config.toml
num_attention_heads = 2
bias = "all"
parallel_block = false
init_std_o = 0.0104
optimizer = "soap_variant"
learning_rate = 0.00769
max_grad_norm = 1.0
Each number is 128 + 24 x the weight over its row's rms, rounded and kept within 0 to 255. Layers, rows and columns count from 0. The size above them is the row's rms in percent of the matrix's.

# layer 5 MLP down (transposed), 384x96, rms 0.228, rows 39-55, columns 0-95
size [ 86 112  94  94  95 105 104 103 111  88 102  91  97  98 102 101 106]
[[142 133 141 103 144 128 129 115 144 102 117 143 109 174 124 122  92 159 149 122 133 173 122 135 151 128 174 181  95  93 135 132  68 130 111 138 156 146 161 102 136 176 120 133 123  93  94 150 132 118 122 179  95 150 102 144 131 130 133 145 134  65 148 150 119 111 101 136 148 111 160 126 153 160  97  94 113 117 123 157 165 107 118 148 140 130  94 105 133 118 140 148 119 164 117 105]
 [150 138 143 131 142 171 156 100 156 107 116 120 139 153 177 131 100 100 139 111 136 132 123 116 160 150  87 145 137 144 109 141 131 132  98 159 139 170 113 117 120 130 136 129 133 140 144 153 115 137 133 149  92 115 133 156 100 148 157 138  74  94 154  87 152 140 112 153 130 121 124 138 170  96 152 115 135 111 207 131 127 112 107  97  96  81 140 103 151 121 101 119  93 103 122  82]
 [141 100 121 136 130 135 113 153 107 154 148 126  89 153 124  78 118 134 156 154 146 146 141  98 130 144 113 142 100 153 102 132 155  94 113 133  87 135 114 115 120 104 164 130 165 183  90 129 112 113  94 109 123 128 115 112  98 114 153  67 132 155 129 135 103 110 158 133 190  98 110 112  83 117 155 111 102 123 164 146 102 122 104 150 107 143 153 105 112 153 131 118 129 114  91  90]
 [126 139 155 111 147 136 102 164 134 125  95 137 156 125 156 142 118 126 135 136 138 149 100 109 105 212 153 112 137 138 171 130 114 146 134 156 164  94 131 146 113 106 170 118 143 127 138 122  82 136 127 145 149 146 152  74 127 136 128 134 131  88 115 117  94 136  72  85 173 104 119  95 123 100 176 125 106 137 132 141 118 109 156 141 143 126 101 143  72 152 119 119 119 125 126 135]
 [184  88 167 134 136 118 152 153 161  92 143  90 147 126 127 157 133  78  90 126 155 116 104 141 145 146 122  88 103 106 138 105 142  91 145 134 112 123  98 158 150 178 126 100 110 135 117 129 110 142 131 150 177 110 119 133 116 132 107 107 163 196 121 141  95 107 123 128 123 157 121 131 106 133 136 105 156 129  91 149  96 111 164 158 135 111 125 131 113 133 148 142 153 152 158 154]
 [139 170 112 134 145 142 119 154 124 111 123  79 125 152  91 112 146 170 120 160 122 167 191 113 134  76 129 100 106 136 136 139 171  99  92 139 139 151 136  99 114  88 144 143 139 130 164 159 110 123 173  99 115 164 117 110 124 127 175 137 157 129 134 115 167 117 117 136 121 123 143 119 140 116 132 142 140 113 153  84 127 121 140 166 162 163 159 105 128 119  96 150  82 128 142 122]
 [155 124 132 144 125 144 143 129  83  99 111 114 150 121 160 102 120 144 129 132 115 122 144 126  95 130 145 142 153 163 132 145 131  88 204 150 121 159 150  85 143 160  93 119 119 126 149 112 100  98 156 164 136 104 122 106 109 164 124 107 146  99 140 113 131  74 150  97 130 113 124  99  98 185 127 111 140 114 117 161 135  70 116 157 104 123 138 111 142 114 128 133 126 134 166 170]
 [119 138 133 136 122 174 112 142 168 125 124 131 108 120  94 117 152 151 103 110  99 140 157 167 167 154 109 126 104 181 145 133  87 168 108 126 121 111 115 147 133 105 143 187 123 114 125 124 111  85 145 111 112 111 135 115  86 106  98 143  93  85 119 132 151 117 150 162 138 106 152 143 102 193 123 110 116 129 176  95 136 116 113 102 174 145 121 154 107 113 112 134 115 146 123 130]
 [114 126 121 101 114 114 137 137 156  42 147 111 111 167 137 133 168 124 129 137 126 113 110 170 118 107 122 133 108 151  71 133 110 170  84 125 152 102 148 127 151 126 114 151 148 118 130 113 130 135 136  86  96 116 140 103 117  92 113 174 114 164 119 141 174 146 130  78 129 110 126 114  75 128 149 144 124 127 149 184 142 142 121 145 144 116 127 162 146 120 126  98 111 122 103 141]
 [128 139 166 128  76 174 148 126 126 116 122 151 115 107  91  97 108 159 138 136 129 112 109  60 122 119 150 155 142  80 104 185 141 123 126 148 148 117 123 118 121 139  98 123  77 122 142 154 123  91 116 151 117  97 124 147 185 173 119 146 116  98 150 134  98 135 102 144 110 152 153 151 136 163 101 153 110 117 125 102 155 123 134 143 111 118 136 102 110 170 117  89 133 118 133 133]
 [107 131  86 106 157 171 150 132 150 136 119 115 148 148 188 102 121 136 106 129 133 131 121 155  82  65 132 106 141 112 128  87 127 130 104  93 135 130 126 103 102 123 155 129 152  98 104 149 137 176  95 110 174 162 155 100 134 144  94 123 170 126 151 131 102 106 137 130 105 130 110 131 128 108 118 137 160 164 143 158 134 136 137 117 103 117 131 162 112  88  93 150 135 100 145  91]
 [123 131 163 123  76 154 152 142  73 144 129 132 118 153 104  92 139 154 137 140 115 122 168 114 130  87  95 172 140 134  87 129 104 123 148  95 183 117 136 141 126 128 165 122 111 145  97  85 143 135 125 146 146  94 124 106 140 115  98  91 108 187 109 126 111 126 116 115 119 167 119 154 123 144 164 143 102  96 122 105 107 149 120 157 131 148 149 112  91 115 119  89 115 134 122  91]
 [115 142 137 128 130  69 102 160 154 144 132 147 150 107 146 126 136 118 113 129  88 146 129 134 153 127 136 108 172 157 137 125 124  98  93 139 130  86 104 139 118 177 121 138 156 142 108  81 114  78 145  76  83 114 151 121 171 106 173  89  96 105 146 143 140 121 125 142 130 118  90 134 108 105 109  71 163 112 129 141 115 103 129 128 137 138 132 125 126 100 145 112 123 129 167 165]
 [124 141 115 116 124  93 134  79 134  94 129 154 135 126 114  73  90 146 129 149 114 110 162 161 156 122 114  96 156 152 113 168 136 163 108 114  82 108 116 163 122 145 110 113 112 123 135 146 120 144 116 147  92 146 119 167 108 126 144 148  99 145  97 139 107 101 116 137 104 132 152  90 111 116  98 111 157 116  94 135 124 147  76 134 120 123 120 136 196 166 115  96 112  78 135 129]
 [126 148 116 133 128 126 182 131 100 150 124 160 140  94 137  97 156 115 119 161 180 123  68 114 148 138 139  97 140 114 146 113  81 153 142 157 116 175 112 118 121 132 121 156 117 123 129 135 128 109 117 153  95 104 129 161 119 118  92 151 141 116 176 118 128  96 159 139 127 112 122 105 104 162 165 175 111 134 170 121 115 114 148 138  97 108 140 108 151 101 161 116 153  87 163 151]
 [116 173  91 148 122 134 148 118 105 108 170 130 124 100 185 157 150 131 130 112 141 121  93 151 121 159 125 131 106 165 179 122 112 129  94 153 123 151  77  88  89 110 108  97 121 206 114 130 135 112 130 125 131 145 123 147 130 138 130 115 155 130 158 121 115 146 102 119 130 121 126 162 152 113 137 137 132 154 124 179 116 146 128 133 154 171 151 125 162 127 109 159  76 140 119 120]
 [ 68 141 110 136 139 130 128  88 124 103 122 121 181  83 171 135 142 157 142 119 137 123 134 108 141 125 127 118 152 115 175 144 165 140 131  98 156 125 117 108 105 151 101 152 135 122  91 162 141 166 154 168 106 126 119 156 159 167 142 113 167 148 144 160 106 160 133 111 117  95 114  96 149 136 117 156 125 114 142 163 121 108 150 112 135 109 127 108 141 106 154 146 178  93 104  98]]
# layer 5 MLP up, 384x96, rms 0.218, rows 40-55, columns 0-95
size [ 99  82 100  82  97  97  91 114  96  92 105  93 104 108  94 109]
[[134 117  94  80 171  80 133 159 152 112 148 132 126 132 110 169 163  93 118 133 151 144 174 154 115 142  86 112 133 110 138 102 102 104 129 119 113 137 138 165 142 139 111 143 115 136 138  93  90 100 107 144 121 109 154  98  93 154 141 155 102 113  94 138 156 144 155 112 127 142 142  99 113  84 139 135 110 140 118 147 147 190 110 187 131 110 105 170 140 116 131 105 133 132 143 124]
 [136 124  99 102 153 110 148 195 126 146 137 108 147 130 117 156 133 100 135 140 103 101 185 152 117 182 130 107 121 157 125 117 115 116 128 172 177 102 127  98 103 129 147 142 145 118 129 153 123 102 161 122 103 125 108 133 160 122 106 128  94 141 128  95 178 114 155 147 131  93 117 129 111 128 171 129 124 127 137 151  93 153 126 132 175 161 162 110 152 115 122 179 144 162 117 114]
 [133  89  87 126 105 126 111 157 129 175 106 151  87 114 129  90 196 131 117 140 129  83 134 131  91 128 117 135 130  92  90  64 111 175 111 125  77 120 158 128 100 139 115 140 149 120 104 107 114 130 130 156 130 108 152 105 136 157 131 110 118  83 146 106 128 111 111 169 144 137 102 119 148 121 115 142 145 175 131 142 133 104  97 106 115 144 156 107 113 100 159 136 140 122 131 134]
 [ 93  98 103 119 136 153 126 152  95 149 143 149 123 118 150 142 102 122 135 106 139 152 146 153 145 139 105 141  98 137 132 172 106 111 126 105 180 202 147  65 150 139 156 144 135 147 131 120 143  84 151 165 113  74 125 126 143  95 143  95 144 104 116 157  99 107 113 140 101 110 127 128 134 134 141 127 171  97 144 146 124 131 134 153 124 160 157 129 189 151 131 150 130 125 119 129]
 [117 158 145 143 133 131 101 157 130 149 113 146 118 139 120 104 172  99 172  79 125 140 107  98 168 146  68 146 125 102 122  91 103 131 110  99 142 119 134 130 137 143 141  81 145 124 135 109 106 125 110 135 117 124 133 117 136 108 140 171 164 101 129 206 107 114 173 101 131 146 119 136 131 144 127 157 105 179 170 113 116 120 173 144 147  95 133 145 159 115 117 127 114 122 150 146]
 [132 106 140 100 119 129 122 112 161 152 123 170 140 125 104 115 134 152 141 146 158 159  95 138 161 134 164 130  74 100 129 117 132 140 127 109 126 110  81 136 157 102 175 121 127  97 136 129  70 151 122 107 153  65 119 114 127 137 118  71 135  81 113 104 166  88 133 157 133 100 135 153 115 101 125 148 121 147 115 139  99 144 121 106 121 110  98 146 155 110 140 111 160 168 109 130]
 [119  78  77 123 105 109 139 120 151 157  88 109 108 133 118 127 120 133 128 151 125 154 108  84 143 139 114  97 109 176 123 126 107 154 109 153 103 119 181  87 158 118  93 109 165 127  83 131 110 134 109 126 135 187 139 134 166 109 157 116 146 186 125 115 170 140 113 136 170 118 128 138 142 113  86 132 153 150 103 113 135 110 127 112 110 130 126 127 136 139 160 128  98 134 121 164]
 [124 120 148  83  97  74 113 154 144 144 146 156 132  99 144  98 157 142 129 147 168 161 137 124 164 156 131 130 132 177 118 132  87 128 117 102 122  83 120 134 110 130 110 131 133 118 173  89 129  90  99 127 107 137 132 149 132 148  83 103 143 101 130 112 125 142 147 145 120 147 129 150 141 108 115 167 137 147 154  95 141 118 135 158 141 113 176 134 102 170  87  97 135 182 142 153]
 [140 147 149  92 110 151 107 148 117 119  98 167 117 166  97 150 145 113 123  92  77 134 157  96 107 124 132 145 145 105 140 121 140 160 126 109 146 173 126 110 129 129  86 170 115 163 171 157  80 125 103 137  80  90 114 168 134 138 129 188 120 118 128 119 113 128 113 123 104  90 164 134 158 155 131 150 155 161 106 109 123 130 146  96 134 115 135 113 133 135  84 109 138 134 142 121]
 [120 143 128  84 106 107 116 149 133 134 141 137 129 139 132 126 103 114 105 145 116 153 144 129 131 141  88 133 137 126  91 158 153 155 146 139 156 164 127 136  91  39 132 111 109 117 113 119 108 146 102 124 151  72 133 128 142 100 113 136 194 156 126 144 116  87 154 115 130 173 131 111 132 119 145  87 141 148 120 122 127 146 106 130 105 136 137 167 129  69 140 153 142 160  86 133]
 [127  86 125  93 151 139 174 132 104 146 127 136  99 122 107 158 150 119 154 133 129 155 131 139  75  99 168 171 118 158 145 121 134 110 125 124 135 167 140 136 117 120 155  63 144 154  74  93 134 171 117 112 126 139 187 112 127  99 133 147 120 120 138 112 149  98 143 117 134 124 110 140 143 153 127 105 125 152 134 125 132 145 127 158 170  87 138 149 118 145 142 168 174 103  96 135]
 [111 135 109 114 154  94 140 115 120 144 126  96  90 158 105 138 124 126 155 103 111 116 125  91 142 163 135 151 102 127 160 138 118 136 154 119  86  84 143  94  94 119 134 117 148  87 159 157 131  97  96 147 124 118 144 120 116  94 132  92 120 164 122 134 164 161 128 122  90 124 119  79 189 136 141 150 117 173 116 107 150 107 138  91 117 128  88 129 122 156 130 121 147 120  65 134]
 [129  95 142 148 115 164 125 107 116 127  83 131 112 175 113 154 153  88 103 144 140 142 117 104 116 109 143 105  82 147 122 116 120 108 155 118 114 112 149 131 175 119 109 118 126 123 114 130 122 161 144  98 117  87 151  97 190 105 147  99 205 125 144 132 132 142 109 119 142 103 145  96 150 135 160 155 115 112 138 153 138 110 149 137  90 151 102 171 143 106 155 157  90 141 129 127]
 [169 156  93 147 154 133 157 107 125 153 205 132 132 155 167  99  82 156 145 100 122 153 165 126 171 123 165 155 112 116 107 166 132 137 103 111 117 129 171 123  98 102 177 147 146 121 115 111 103 108 103 142 130 163 137 106 127 150  84  93 115 128 113 121 170 114 105 144 127 133 100 122 131 110  95 123 136  84 114 126 138 137 121 135 123 169 112 140 122 128 161 148 115 123 126 131]
 [124 142  90 118 110 101 129 129 140 121 105 120  71 148 111  76 157 161 127 155 120 160  70 114  96 134 126 127 152 130 121 148  99 141 172 124 126 138 153 140 136 104 106 162 154 135 111 135 106 136  77 153 104 116 161  88 128 145 128 167 137 160 130 136 172 124 124 154 115 100 130 156 113 187 136 113  65 139 133 109 115 133 118  97 134 109  91 114 138 114 102 114 108 146 132 108]
 [135  90 128 144 161 150 143 124 145 141 161 106 185 132 110 105 135 138 151 143 133 103 113 126 124 102 166 163  66 149 163 106 146 146 102 161 116 151 145 124 127  87 102 116 150 130 137 115  83 103  65 115 126 115 161 135 139 129 134 152 125 103 121  96 131  84 139 147 170 164  92 118 120 124  74 131  99 124 126 133  92 148 128 140 109 104 107 117 173 108 139 132 110 113 129 142]]